{
  "n_layer": 23,
  "d_model": 256,
  "n_head": 8,
  "n_kv_head": 4,
  "head_dim": 32,
  "d_mlp": 704,
  "vocab_size": 7443,
  "activation": "swiglu",
  "norm": "rmsnorm",
  "norm_place": "pre",
  "norm_eps": 1e-06,
  "positions": "rope",
  "rope_base": 10000.0,
  "rope_fraction": 1.0,
  "qk_norm": true,
  "attn_scale": 0.177,
  "bias": "none",
  "tie_embeddings": false,
  "parallel_block": false,
  "extras": ["capped logits"],
  "init": "uniform",
  "init_std_qkv": 0.0375,
  "init_std_o": 0.0,
  "init_std_up": 0.0375,
  "init_std_down": 0.0,
  "optimizer": "adam_atan2",
  "lr": 0.00146,
  "lr_mult_qkv": 0.4,
  "beta1": 0.9,
  "beta2": 0.95,
  "lr_head": 0.00519,
  "grad_clip": 0.5,
  "warmup_steps": 502,
  "schedule": "wsd",
  "decay_fraction": 1.0,
  "decay_shape": "linear",
  "final_lr_fraction": 0.0,
  "batch_tokens": 32768,
  "seq_len": 1024,
  "doc_mask": true,
  "train_tokens": 325700000,
  "steps": 9940,
  "dataset": "wikipedia_en"
}
Each number is 500 + 40 x the weight over its row's rms, rounded and kept within 0 to 999. Layers, rows and columns count from 0. Numbers have three digits each. The size before them is the row's rms in percent of the matrix's.

# q: layer 16 attention query, 256x256, rms 0.0414, rows 0-127, columns 224-255
# k: layer 16 attention key, 128x256, rms 0.0408, rows 0-63, columns 224-255
# v: layer 16 attention value, 128x256, rms 0.0439, rows 0-55, columns 224-255
# o: layer 16 attention output (transposed), 256x256, rms 0.0695, rows 0-87,96-119, columns 224-255
q0 087:513490555464489492553492478553507500483545467468489522531492465520454550459604516540455502541482
q32 101:502482518589500486557528563579450412437494462478484532444479486504504518508438542523527529441451
k0 081:520508508532561497509514451431518531584481518450469526465520584513411513467503539401470457522513
q1 083:506518536462568508525499563524470560478469449477523490510514501524491476515421399450484528489511
q33 093:518521508452510544454440578463537511464525473480580486504513504493457504456516412524461489491512
k1 082:456547545482493473517485471558491486470449499576494393499459443524554492453449541520511540465473
q2 078:468477454538465510489554448518462472574459504466497469476524449467473491561522588513510478528527
q34 088:531520482535501517553562445522502515506511486510501564500478495482525470511513500462579496568550
k2 072:531491530487462518469487517512493497525450590518511596444520522464489525450504515509453470517505
q3 077:502520457452490504530418543539474509466553497407502470494517473534504531475431449537500535549505
q35 087:482484520476493519429479476539441482477503483453483488439555506512492482456480482479420514434511
k3 080:515521534504510527514495535454559494434508501493558409477428468453475456524451529464513545469499
q4 075:484512525463490499467451519488479535470487470524464469446481474517518492482448532561515588471450
q36 085:574522395551537520494456415509500522472519465498523560533469509556474476536459628540473476499446
k4 079:427451561507504468503524511484486443490572541445563436502556513427461543553509501567484477475546
q5 083:521475465447476523481572438520514523426459489481454518509443484471461430523459540483551467427515
q37 087:503522532494425540469517510525519512467566507541445508426516522517515506475459433506494478409476
k5 073:497471472498547543495453566531489487485489538481531490480573549518499410532529569432517519468547
q6 080:517486492457486518490528534464503530482492512484540519565461549475554414526541448493506501415535
q38 104:531445494525533478513497487485516524401465416512500547465515465515462474443446513455457517435518
k6 076:542543476553530497489449551474476518509520582495540492407533529555528459477478441465534462444460
q7 100:521455415589464543552505490520503537597403572501428523546434415449491490504495526526497503464560
q39 103:463446439509484525486472470528531492566436534513462578502486418512528526475511456493533565543547
k7 093:537479515461485532520485474486467476559518542493478556512569559482507495477486441462442500537533
q8 089:440489511510516454444500499445531422471570519527521508504520519483510463424465461491522498432469
q40 111:437448530528519463483503436477559482448471426518562466499511530530509523473446488508449528453514
k8 095:435507484493517450500492528438488541425479454493556470411516529568471488462562453502471458438508
q9 100:500538529486499425546601565503473487511472545469452506524502449473477465537553535529518521543560
q41 120:542452516453463394504564542522485462536480504479464575538544509472466493550562500497512544502548
k9 093:575549489450486438498476483490484468543512542477439531482517510523514505496533575534528493535522
q10 094:533459439510461549507447528402472526486498510574469443493483433456520491512517466500529422477457
q42 121:528507478469552552534454538512463571458520569512444531539522520455576481553547481470570450534474
k10 091:515464518461436493526434407534447512490511524527447448588435490462453487522391523562476541532405
q11 098:533435410551449446493510443496508546555567501520489496590519498518532506501500474495454552494432
q43 094:489481492543474478468419435419491561521572541486504511607470484488519534446479460443531513485417
k11 109:549521502460494451470455502460439489498581508521494518532547513508497416478473504601459568491512
q12 119:479478567476457509512471493442445565510488519414536486526518507493458498462510500515515443507467
q44 106:477517521506535534559459506475486549553545479523598394504514496520496463435446551472532498526457
k12 125:526531550505443568511479511446509506489508516495554440485520500481518488475495503539559482432488
q13 108:489518478460486571550539457558461522564419574438397511508537520498413520466467440465452475522517
q45 095:470478479513519535532575456509537470545402501490441539513518543508497519535446486465466472518545
k13 118:429520521468431532490524495532503452534560543525496492486529562569545512463446496590506513545479
q14 117:484551523569500544464449426510477481486478565520517495542476485511512524505481499467513499525542
q46 103:500430502536549533485468466482483480492464535449512563569473503456457514503511441522561445509532
k14 117:554462503499570539558456553415496573514480551439490556543479509480440503478513467459534464534474
q15 119:522453536497479514459495477518531542504518505468587490464493497522449518473564568483522520503467
q47 096:519451497521527536521460479495514568520487462467602481476513509470469502404498506558493524439537
k15 117:530525532487456490444473412502474564531537500436557442446511521488517452511500569513498508516465
q16 075:504552519447505542464510527435551579512499509446507472532526472538528511467467400477526556383495
q48 085:491485536419517523491460567470442553428505494505540467485526475511463492488444464492543489422495
k16 082:455493526473547464545506525449466476510469463471580529522510529543448477565501525482490587548581
q17 082:522501476545507492547507524522490454508456541584520563562357460483521471473515543523577443465561
q49 086:517481509493473492515465447491513524554444503530507505531470501491537544482533550560559455526587
k17 077:485498499429522496493535504549459523449640599453446472535477474527465537548457513448484549521434
q18 075:542506481413500519458468477512474504461482447540517480526473465434466526440474505496455491531506
q50 073:460518517555448479464559479543413482489602470516502525428455487511462516518476505518455556465471
k18 074:457490529429524523509557444527544461435524511410473465518538547587457486498441517564490526448494
q19 072:501558548487514502529517533529468518525437514475470437506529507451484468529577541580469484541515
q51 079:514531499489517524555520527514531528580499558436508495545530553449518504533564468473535471505554
k19 071:522508468472488504534449501491540557517441482517479499611524512537461430521482475493496467512501
q20 088:469526559493473538418507500519495511465517523469502435495549528470513472486429451436502540465542
q52 106:468519500478469493450531479457449506443564496508492424444546525478486507504488435481446452462468
k20 082:484464514464510451490477513482534507483500456553486460504512486552533499486437496472472525487442
q21 090:544529516543544486579515523468500500482413469528463541493464455510494505512512557530551447492519
q53 104:481525499508504489600528534516505563564438548513473583556483488522482485567566510518539503523553
k21 074:513475475455520555529500417499519524576455480509453507536408506499513476523529488476507478569589
q22 087:540502485583480457503522537496429565514451475485456525540505481497522510536577525510531534510511
q54 099:522510513510540490540503514526492489540452527409454573536510460507497476524539559521511532502579
k22 087:512482496490470514510449475498486527546537486556421493541410526413506456522501566450547411571522
q23 082:443526457471436528488546514484462501540585434573555495564481544524466562524508468554437579527515
q55 106:478534484496456488469531536490520507510501537523548463499489475513544477468453514497410538527480
k23 069:450550495570514500450481591416510408546463506456541488457499578554560498585524487522434464493522
q24 097:495488489481518537452455480547430504524520532515500530552536459504493450506497493486452511511453
q56 106:544472520506530500429435458533478494412547518573457533496517449495493441489407467532474524479424
k24 090:433522426485565537529494527484497532469476546484539518463508497451552536513508474476510580461517
q25 099:496487520466496427507519548521477381487494516541501509490530459483485444493525542425487512479544
q57 094:457455431506485425523571510508519446516525483536503511473557527489503467565442571454425517513520
k25 102:510530474485508447532572560530579447504456526437523562484543471458464416585580496491459533538527
q26 107:469520509461436521469458514482526514481480451565567436501466443544489529524420472497452549529474
q58 098:468481459473522469497506502490519509497488460506540457522501453597490513504469496539466496527436
k26 142:467492534482484480499547502420496509439555480481549431446503517476535462476517468522464561455472
q27 112:485470517506489483477535540532502456549471503482501525480496462443437456483536495513475468573507
q59 110:515494538468455494483587496534488484465492495478514475480470460473395435462522510553488494509465
k27 117:464437546477492515515568498490531462553491485537439496404460492468494508500557549520532456524495
q28 107:545528496598498511474516475539504461521503502411505506538471461458439515468496568566473450468542
q60 103:541515448550560500499487545527509457521528471455489495554459502480481529432503518578491480446558
k28 122:511437472555528475524509482494491455523470501458508509479472487540474514420476593470449508478460
q29 100:472521553504508490584512502525502484545470450527483522512552552528508495484525486422526498509557
q61 107:472551560495508493516540557472521445527509474507499499467498568494474521465528452449501522477592
k29 125:425499488486463476582551533505510497469492513433540498447513547517516524563472479439575475523581
q30 117:543468489530482537571434507535412527581536565512433510486491490531470479476485499434526475550500
q62 103:609481485539491563529385445522457584499540507498459552500483464558512528480511492426538456590450
k30 133:477455494582418547523489421591451453469534501510422519497497498530518578517524484489476445494452
q31 123:510492568510471440536461490473444477475573542573501533502522453513513460455553424504503526519550
q63 105:507496552515469474497511527469460500481513490567517494445541458534495479473553428482500498533549
k31 133:504502487503476486468493460534508563518557508542546561509540530454463507500489483439492470477469
v0 113:529517451504537427440473505550471556415579513474490468489494460484554472531535493492463455570562
o0 116:527467535521447516476379434488449548529524529549415503531460482502500553540504460530423502517573
o32 127:478483533536490481396413494535441544471530524564398448483448498550538531549519494474460454484531
v1 106:463517462560479551578459526547467524510556492538504498579512519490541475435503510489450523496541
o1 117:498499496487435453505476510523543437543491491542529469462535557511538502513469500562500521503442
o33 117:495560484495471477524428532467514427534511535553549460492532554519430525529502469537520537523508
v2 107:423570524517469458532453493441541504552492515502467542465532533516437581558444541518553547529540
o2 113:531508473445464534540515539504497494530450433589529527560510482470494448459500488472595506506462
o34 111:461477464477476522532541531507496491493487477535509483505490523483449534469447513524581499458485
v3 108:538550497486537519545487474534499526461499453519474498514513550474520525530477453494486467509493
o3 123:449482510454520484519562427500542522460517535432472446515569479509530484527571426476606574578548
o35 117:520477525492515433473455435476568547416534546473460444482534505512538492500521449505616520538544
v4 105:491589466489451498480520533440521452518518447518456502508555504588576528483486491530478526573474
o4 106:497464507570499497530507510493566483483508495533501484450494478447572548535499495521475561506548
o36 115:538520496615495552537468528510569456544553474488535485467502519489540526548496525533564540553536
v5 103:516571482475515593470528442494445458521514548437524537481416461462500542442458463502481506557520
o5 115:546612494454527558501492500484522577492417452548402511492445474494503484468474507499516484547479
o37 110:474562533444545614519474470563499548491474474515464538475469487475517513482522507536520481558473
v6 107:480494426546566470469535526518485490527559520498494554540510553529534511462442500520542484469519
o6 115:582557502564498488561451533476517487497533511514552512516518440485481450557506481510477521549469
o38 115:575539459542481425520511504467502468441522549519518482534496460482501500522510456483512501533426
v7 105:469534486495514451541471540497497529511533539529572484490570522478467515450471433528488484550461
o7 114:540532478523458601494428527482498469454410465547475469497446543511423560496562486515485509505495
o39 110:469504527525476583526486555507460479415472465560536459507473549500470477466551499532457497447427
v8 107:497476557578488502446483471474506568532494483471509495441540436544463467528525556494488501462444
o8 120:563525453500498530541460458527569415481508529529473535487475550496432517547477529510555498582453
o40 112:512434443542552519525496463529550454437535520491474483500483534500443495573486477440559538559442
v9 108:530581527548429533510578484510443453506520477531465514514502443483496445498479539551480483444569
o9 105:555428478452502554462423464532507501501562498472563557524525496496536507477521504597441438510484
o41 125:535510463511540572528428442510499484496509454434547601504529456446513539497505459549439496471516
v10 110:483562452537483420431541506524507544484475529523449463531532443450549462538523509543494515475461
o10 115:490475469538449481510478559552446467493492480439463547534496522540505615488607491499575535507452
o42 134:506502469544449491512496576547474461534516464439516513588543515530479541496599525508586530557471
v11 107:510460481468496488512462466504468512536469541470469533465438575490471418497466541479476483554531
o11 113:554543528562508506483473490474503554504552479473597564465478483525505492565488497581529520456477
o43 109:487488549518501524493524487545505516493476489422600583413434462466488429513485497543456479444514
v12 111:438493504458467535470466517510454428493456516498484523486462466427463568499421476518596454529530
o12 112:513526531474461496527548543489447502464456589556558529507526506519478389531487453524532445488506
o44 115:463531509481525515522514516515494497468429556489513524514521513489483386502470488554477436435563
v13 105:515551510454488577507520421513569535485464528492500521503517487526550486534457585534497459449504
o13 112:611602491449474531536540522503532444459476559519439499509477480535464409534408530532502492499486
o45 111:585581475452543571561580512488547426466479511459437522526463484499470478499425456466484541462506
v14 104:509590528463495440466492513440437547434547484504516449497537599471498447492452501504515531546513
o14 111:438500557537512518526445485454563507530474458515479470553478523449499490480545543543508476495573
o46 116:498543510525517465526398530451491522500526481474524467515426567425477513556559475500537449517541
v15 108:502464484537460515550477556487455520467487531476527549533558418498454514491518516465481552562552
o15 117:534499483566442454469480507481507498478510541439418462455503554445519458461537457497445459474520
o47 114:526503480594433462482493503446490514507521519473426491469519536507494449419464520532439476459523
v16 104:535487478491479530462492554552519540527536510486501462479547489577554529537447461527529489479537
o16 102:480553497486507515487535510465488555469444549582497484640441439459480516465455527520497551532600
o48 102:440494475561512509437481488437485594406484471583502485554457497462490533475497525541500518521588
v17 101:505531493555434532475448533466535421471492429527483511515469460539593537577449512545519489411456
o17 118:434540554556524538485542589451429539538579547444484486534489507449523480486486557537530473473520
o49 110:525510544547525551496514590478453577547553540502470455528452501486528491500483584499585502460521
v18 110:484382549519494534506547560480509470545551470482457438522544506565564488458553490499487545533519
o18 116:520504473528524483467482502521449511513472514479527489484477453516560513552474495522420499549488
o50 123:500457494482529514505444525512513500519461546450509514499452498513554500548502484498448486547469
v19 106:491500444578487475552549512463576588488547536443456508452490506538459533489490481404544593524516
o19 113:495505508531404470480487476483456446520507481536536535454437574485535529490527502517528495511440
o51 116:485485535549448446514509521505535451530539502455519491496492571517538544469457514479536500538495
v20 103:452532522442465498484417586545445418538554502510454481486557430520462531516478508475479482423473
o20 107:493501593523540455540483537569512465504503472478507496495528539443502529523437432499526524505457
o52 102:479480574518548438435441483504456465480510463599483486461495541467501547501470492511535495487459
v21 106:494453462450578468519473403510455489495502467487492497455491445577550427560493469544502599449524
o21 110:494496508465529473497537462551495507505453538501493473433431453521418553436480523425484531408471
o53 117:508482506524537497477565443561483506524443490540495449486429485497403484447487515481470528444489
v22 106:478444509554550499458475549454494450512490517492461526502510561537420529467430475461500477527468
o22 107:437510468478570525514486509430477488500475430603463495542479465499551556491466515531433509421474
o54 114:485552481483542497549517500447490467517486499570502489536486461454521550486455561553404491419444
v23 104:448555500457460545494494493469530546484603502480494442541570420427496402507503466457489477465521
o23 104:470450501492493511487408509518529523478501525515490451505478487496463564508576483523481548479533
o55 112:418452546517504520462412493504500567452538500580491474468478489494513521479567444528522553493536
v24 108:449536523504530542495521530486470505507453518498442534443491557532448530542476480558541447496470
o24 123:535521501468511469511523621461493492552524480514559529485540420485495449461511515516481558434509
o56 114:546539521502491488516553588528468493579537482498551519474554485456454486484551579516533519476499
v25 102:517541527445453547521556454532459468504458469485516447522483489493536552498528566443462498468479
o25 108:510560532473551492531449507459498472596520495463572526509572564435464448516502508538532405549438
o57 115:419558535519584522496443465447478448597529477449582525494507515450519520524539458551534451496511
v26 104:479502598460441560434515525464566465533514494573447495491478468548512500488522493542587448462502
o26 099:518440499496483519488542476536422502534496565484569460478554492514539442497477525468484501531569
o58 108:517457515515546580483598482545500508535477494500507494491517479507572449507477521487478494524552
v27 106:456533566453593521493526430511507511460495488430463493517547542462469404527462461493407496546543
o27 116:509486526464551546454481440401524491491465443525548529535445525489531574521520513546556437543459
o59 111:472469540419520570485452429400510458518491473479567514493403530434529570527577454519526504521499
v28 111:454544455396523516441507532491544556511506511463496519478551480535444497530512495489501405420480
o28 120:531467510451549487525531516493508453475517508503461480548449432435516522458415444496526497493492
o60 122:553462518395529435534563495430525468480499492507506489555437436429520556474439468453535520485499
v29 109:558499533507544469579501540508476547458498523572563445524520511438398468469567451467433524466525
o29 122:539468503469514439471490514552468462501528532507470568504552528498456451556493549478514459488515
o61 125:579418511490484437495522476502473545508500520594522535491565536500437437515532516539497448493446
v30 110:467479559469475457505551466537468519538478556481480488440541444471521529469497497467464462503495
o30 109:514574496445548486548531523531506493510579499491543517462516472451484477475487465502516473461434
o62 132:517522489426536506499537497539506514507528464519598509544455467473506435425502475497525441507396
v31 110:492456538488534477441482489483546463532544528460539507446496436539549484539478450500546494586519
o31 116:457394476529525476489488461528533450443510534496486489483518476484479435485451500475488474511476
o63 131:463428505529559465490501489542535482453540551439464517491539489494474460556491505517528473553472
q64 139:449481528479513547462518534556569548450478448467493499495508494502493445512500515511550485514463
q96 130:484450414553449439439529483503493484584469540453439555524515548478521459473497574504472476502523
k32 101:551528573411443446501530463574482449505550532498556505496462533551533526509491506474509511516506
q65 082:479494466539549483489453484457520485499490458469527469499519470565476491549473498473461509460549
q97 082:562486524466473513490503510453472473469572454541486474545462431502606483515495566521550522457535
k33 084:480505429547497500515542503450509487508567555482546457420491499396511481475533524460442459478527
q66 081:478521513392483501484589477524484411449578526486550535448517510467425377510541557557531577485475
q98 102:542475438487503472513562443524514491566518523594484502411444462501546491509506617499522541512532
k34 097:510456450489519498487560470528525574547474541456479542490524551405504520573496449471566453568472
q67 091:531443499551510457526496518481499454437503577553520539470511533491553527487565449522493498508447
q99 089:484524601498538513549528489499515461486419438474540444473570509504543507489473516481530461450533
k35 087:524517447507538474558531466545466445510497561465533576503507542570451518439434522538494542464596
q68 106:411534550474484527517551486493505512464497505525481457437531541474413521468567425511494506550526
q100 098:429522463477439519533455439432514539516512538490475477436556495540529536527497453468462502509438
k36 102:461513458421494490446525519507480563524548543539437506485487468457490491588493498471505474598477
q69 106:479459496470553478502497509588483513440530472499463478512547518477487511529479444465481529475492
q101 102:468480511459485547459491538468536534497508476496486437525517481508525529469500492466549439475440
k37 096:569511443417490584513603445452519544462527506531553482490547472561501504540403502537559562578491
q70 105:483526492453440510483480468480482470399517484547489510539456536558508507454455481567489503534439
q102 097:505541506472545529491517513513527454496550449535536472428474528419509499459442452457448505584571
k38 092:492484485523483432484564538515547433417523435448516447443543553556503440528566481540445492434531
q71 099:439520546477484523501509470493446498503566501492526411421469557560462471453411492486456515486384
q103 113:485489535488460453478570521484551500508556463498581449455441503498514445435491513478450505519485
k39 107:418494430426524465511559554483510488521472507469510512497477505528521521519529532547452557498473
q72 086:537450480443490517571500454574437540512564480520431502491454495473536514489505557502454512540481
q104 100:484509544579543447534549539494490472476480506493489523502613488480539485484537548427536545491507
k40 086:502504486511580511515513558547510564391452496431492498454524445430531467508493490530533552505581
q73 096:534519499457530459507484459542533452524455500512571461505547479506527553525479526569448531527530
q105 097:516546507514507484435540579466633512551511465528468496490515449483464474527497488443528516435530
k41 091:445482526422506506441592488472551469448494516444505475527470442523484464511532486493450539578523
q74 107:424472518538512470447538502501520454457459501488518491408504508488483482455459464509442540461545
q106 101:507469467477459505508572451509494480505552491521566512505418541483432535530502544524448574557502
k42 100:453559524451537458440546474444550453573465449522466519471464489512472583419527494565464488560448
q75 106:419477486445503466453548580422507525524475490552510516529447493530543561519517579509465520482463
q107 099:476508513531459463476537490503495521474454495505471472495524528438525548453495571432488462519507
k43 099:512484520404615468544491591478540513532460482431504565534474500455592443551552444454475453468532
q76 108:543538557499574550446462530468475571492517496421588488521548455532429435460504447447559518479430
q108 096:465487570501533529465520521477498522529475461477540504474517466393448564514536458455486466504494
k44 106:455438495523493546512467498480440473504519495564552412516518459542524516499441505495485511548484
q77 102:503452500521501490549440550474549471480479498547449389495456455521537508507518432499446427490525
q109 108:556480483517451504525418515464483517451494501568471542475522483540554505503509480491455466541578
k45 105:518513526505396531488421462527407422497531484472523598510546531520479550515480511495487558418506
q78 105:534479443556507460483492584508477475517466508527471544470554418478493473524473516498519475416556
q110 094:531485396494445474508540498520481430496499508494438592412446371473505589491545535556523496499443
k46 107:527440485557425498514513465586447496540526529489477484553485434504520469506544486521443489509429
q79 095:476457524507457465570492485510531509501444501543458461464438420532529503514430501487525544516508
q111 090:511478487534514478512451503493436509516436561523536470487483444519518463528542496404562486523520
k47 099:506487498528487434526547481459448505514570463488488500486455497508580469529519493489542528505504
q80 072:526471469509431448588525498456541504391412490459473488508474544539512441456564456505515520464437
q112 084:537579482471549550485488497530491521431525530438538470443524544524512491488498473457559498442462
k48 104:529542521508516525459541504462462500506557535533471500416494478518472553487535537522496519592553
q81 089:520554472496518509567549503587546490534477500497555487495583523561482490463531539532448512518491
q113 098:540517526521485482542526432458460534524503549574436593515467538459554450521496546492522539510469
k49 105:477535507528454539553502548546482552448507468470459456481619516626522563521450480526445466484504
q82 086:521542557480535509518511476553502452393544510451517512499526583489519479505531513462534474396590
q114 092:486562524491500450508528455560505383539501575481471498540513518491485492488460462456460552498535
k50 097:473525524541567547520472446469519601536508536450457492413517462506524524579528509578555574557465
q83 091:545479482498554593439478487463516494467520548563530574550523521533505522509457496538507555559501
q115 103:508528538467486501462451490526531583424440476501480591490483464520502559483580505506485463451568
k51 100:469474536522472497530542540565462516536480494476463563552487447523482499512534537483549419518528
q84 095:485447484537534503532534497549500537503531478504460571554492462404533486553584559538586528449559
q116 107:536484472511519510522520486474422481527526515574451493554483521414555555499480559507496535515500
k52 087:484576529453473516505528457558478540541476501483479548506586494551431482496483551518495427495560
q85 110:528461477510521563492434523543532475534406586505495559554530473478516492557534514547519507519497
q117 107:516511504559524514556472513499472560487445567518496532560487506527564483496554517461534511473507
k53 094:533504524605455451541458484557419591489529541502505471555498470471548535505444563434547455541532
q86 095:499544509489520484464476496480536485454491509512591475463563552506560525537481475489502469486459
q118 102:444441477542468515530455507521521475481479508477502490489510566456525476540447456502519496513479
k54 098:438543496433492512403513494507567468503457472556491534456467458508509469554531506563408558527541
q87 104:517490533533504484546530519538496534521535574478442598512476421456516519533566557454530428472567
q119 112:486497534561531502510510514568475539421504469459423578518558497469516450485522495510537486444525
k55 089:618520487487514490563495499545406536433442471581478508517488466524501436532442541500504443558466
q88 114:521498479454447491510488500491496543547497535497491503482507561536475485510554515446482449538488
q120 110:544513467542467493470449508494464502496522549494467544572532520528483534425509461384546453509502
k56 139:608479465564480501499434516602462539496446526498485449525481523508468474564561518455547464516485
q89 111:554481448495525534548433512512459564507508557480474557539519473501545532556543562460560477505556
q121 101:591482442500531482553478457528528554519536476444473496537518439458563498548554523519525446553464
k57 114:550516501536494528509436468560429539526485551508494499526421488453506473493520532409533455538464
q90 104:489479497495444487579514526513491526499477528447541528456569543494556489473487472484476539435492
q122 093:447582465413435466524532470469527524569524521530572521498451559498538527473488518513474512493519
k58 095:530494560471502463549474525483552551533520520521500479462535445491538517460519459571510517471562
q91 093:450556537430483412529500514465435482524528521569535573508528518476553514485515487509468462523533
q123 101:493402471451521443501587509519494472568444513464445557498532430484516529539502439420485511472501
k59 109:501491551498465503559510515470441525545573514515497601467563491536483444424549526512467505497424
q92 105:500522468464518472447563515517554456506522494514474492481552587462521526483477515478493598498569
q124 091:460522466503436522527502470527525506522456434483506496519540488477450572515533460438521470489523
k60 108:425571462427488478519533555509493538508471530499557472537500497532491441449493449543405588555523
q93 105:444539477512506518453548591467561456475441511535519543543472504551541456469483509424508487423559
q125 092:496501507517473510499562510539520449514530511521519513472472472584447448529460597538492539448548
k61 104:553530450525518488476535536477509521538471458374508506414485394511565521477558494465556502416495
q94 095:496456478452429477527522537481442521522468489466556453469468477476524475474445547523509476498420
q126 099:455476515438411565452519467551445557503512498495538433529463528445504518522485463517493564501430
k62 098:468536469439540472425501474501464530533477486454571535525450492479525523474514507542559563510437
q95 105:497469530556558450485431520513530499497463545565537536485538446544487526485503495492485519399479
q127 106:479491468527521551534500523535520512486483552512484535559493454543545475492442502506453544456463
k63 114:595536427469529503476435511490477516508547461547527487550560452487520485553470465574447590469521
v32 098:520470494498499521443457532474560464488487499455454527464523448439556501528481528463462523477498
o64 104:532467473443493480499539472467509493494539512516501519481478454555468504497517456464473530451555
o96 090:605469508365482494503536434477475583480453523539522519480476499560497503517511512484581501480522
v33 097:561546540472500472474456421465561489469469505581505462484507478439496493483414502536481478538544
o65 096:448466478453510468535548522440490560476475497504483482499544564555556465468534511415528500474490
o97 087:459463489449495483549539484432497507404488459483482469454552574482518447487462436437453489486516
v34 094:535584475531471550479437423446561546504496535507537509536519507494469446488480528452523538493508
o66 099:481496475412510508492518479422471481507439518523470522542460434504486533477519421525498522477513
o98 091:476461479434543445475489495489432520522447548462470571495515497449556515432476383473516526471527
v35 092:554424493478443459566486511479544462578534503515514528486422477564503518503506529529544457446466
o67 092:529539472449441499539516470471491452537431454541514530518546448470446469535552445498514552480536
o99 092:493577433484517484496450479473458411537455552501509567528595455449485526513530467492535487459542
v36 092:496558498520542556500468414575499604459597488477583558450502526482517477449487484522573491521475
o68 076:486487444425474446523518489431472516473505514491441569490438418503468482578523496530471519501438
o100 093:494486502491505467467518492546519497470523583520475575540447412468508474561546488509538497470522
v37 091:450491513535535563464523534503487535408516539472435470467492420459482417512444545506535502545490
o69 088:472492485519517459479550549511495512499492550504542490471471495542523532458458546425472516498520
o101 092:434510517546498488486494498506466532526415520523528487440429493532530567496475483463445515428545
v38 092:482470515450521542544502584515480502505509497518504533438534535454515474555556507458496523545539
o70 092:543506500599525481529471547475533532445505481470537522447558531488560583500462435550514506469482
o102 086:589525474562500568553404485486481445477516487486502474542525550520526574491489516565537563505443
v39 093:519482461448566535445553456578497461542527524495520464424541560521568472561504434492472475446539
o71 093:550544515524490434503560523558476546431478470515564481510509502515446414448533513537507556448457
o103 077:572532533567502466456513506592502523425442429516521501538476500522467470495540477564487534476507
v40 086:440471526506459545473570525514487521456496527546520461470466453509476536544517517463461474468445
o72 088:548499489524476487526510548498489487490558454472459524522456535490471536459478501489534452504544
o104 088:544471506454455504471539532542496505501555480514457528480452534542467467478497498417514466456476
v41 094:464480521528444561487489470485488438492497509467483440554474572598422498543533476462524525564561
o73 104:567493456569529486499517436562501474445508461515461552458573535434481480457439437563499506530434
o105 085:493473496501477490477544452540482410506530496568492492461530528495528503461460511577478557595468
v42 091:544501458519519482483484492474526478528411456554523567457508508533431524458466464448455455432484
o74 082:423471515538548533553552534518541413507464522505433490454466450486502489579599423409498655519526
o106 088:439515477586497496513486494541471491520486508480485530453503484492511518505542458414498576476454
v43 092:460494431523436473551566430602450434522489526504417517483499475485417466512572490444543515453519
o75 088:510556551552504498576505572515572504490453483478514500529511468455510524523580409563547476456532
o107 092:483598483507498502550516556442577501492473466495470567513532494511489557482521464544527456465525
v44 092:475502406566525464463492447516501512481531438488519471513505484507526506503462498446557481461552
o76 100:453553513432464450508498561436488507610511517536511505556436502461510599567545571536553495480458
o108 089:465518447478556498482494590427476521547507525507497573524441487451498546512500477552573498434486
v45 098:459512497508533451470537535498454516525483548516549474439478459451447518532510537566429484453503
o77 112:582494489435523549502446418479490547445488500525499509541541449442504461475494499554543416508443
o109 091:577494527413483536525464411446479540445476480533492453493533477431537464503496538560530420521489
v46 100:509484447556448499432462542531463429460462550475447549515528511579503568499526536518494534480461
o78 106:537509496516521586459471498480537456458478545507457535503531458487506518503588422498513536480541
o110 086:447511477528484567477491537503515457507449548537458505570490510508514546534556510511499532472515
v47 087:453544535551555461446557404550446530496552499456462483527472523547523508552456467416552474475483
o79 083:518489488509525522551485501459467491522551600568473609487504479506454490513570496513490495514528
o111 085:548500497538565458493461541496461557529546585563454624493469456484475534484507467478438514477572
v48 087:526436426535441504524527446468519520464470448524524500564562530519558478528517548580477464534517
o80 086:486517497484502542489491487428461488573515502494508482508511509470529554508554513494501455563465
o112 081:461476464486514512485460439422482477518541526447487477516543525455493516477524488459514421422486
v49 091:482546447473440446452549461480432535460479513505465482432546478513485445420487470568502519473501
o81 093:511512594516541540494514519454522509479489454448467527497483528445537503534552514464495379505571
o113 077:465540483464537517478547438466510540543504434409428534514443516445507443500449465469462364557532
v50 094:495492511485494509524499554554457565549467488564551546522561528503435467448462512446467539490466
o82 095:495452513494535517600469457412566407449443458571456537506540487476447403490558533492505491582485
o114 084:415489489549486481532421554417486445465480598470519572472556549502451482434507494500535536553488
v51 087:569498517490572508447449435519428514501434550544587519561474524512447503500570467495491543496530
o83 086:494510528544529498500544559531462435431472499459539433430541482497499410497497452466492500443494
o115 090:467529486534527470520468496580485508430473489508528440423537498519474477459377490466468500461476
v52 094:525552532533453510540449497534558556440488506471552508494571487518521446543491484462480483546549
o84 092:439485484460435517446524487481498547523477565496469507491484514525533534570502538476493493455526
o116 087:479493459472526506490571491521464544494541551442450527504512543511476469498493482494529465404514
v53 094:470555565554500544465483535459482475564514560492555499443426425531552443463526511456550456519527
o85 098:503461523500566473497470459547442441505485502477553512528497512567534507459498501451464548403470
o117 092:508449527522527536495512483515467423541492434481571463544410489489550538477547501531513602501493
v54 090:483450523476575523464515552495503503520507486576482521539518480581531438533556536462519461466486
o86 088:445476582532503545478523518449438528533533537504461520516480496453510543574415498439547529496492
o118 096:539496473531489492511476489470440521495531577455452580564538489483497483524457468437551452432495
v55 090:450520564526563456564443462517530463606425472513509513458486535471502490539523489509554467435545
o87 090:548531527444471576548497426536512532548533496542455450524589508464524494531509501561508496553536
o119 089:528521442452491520520513484526523511532538493503444507470616469515473454505520464538477459505539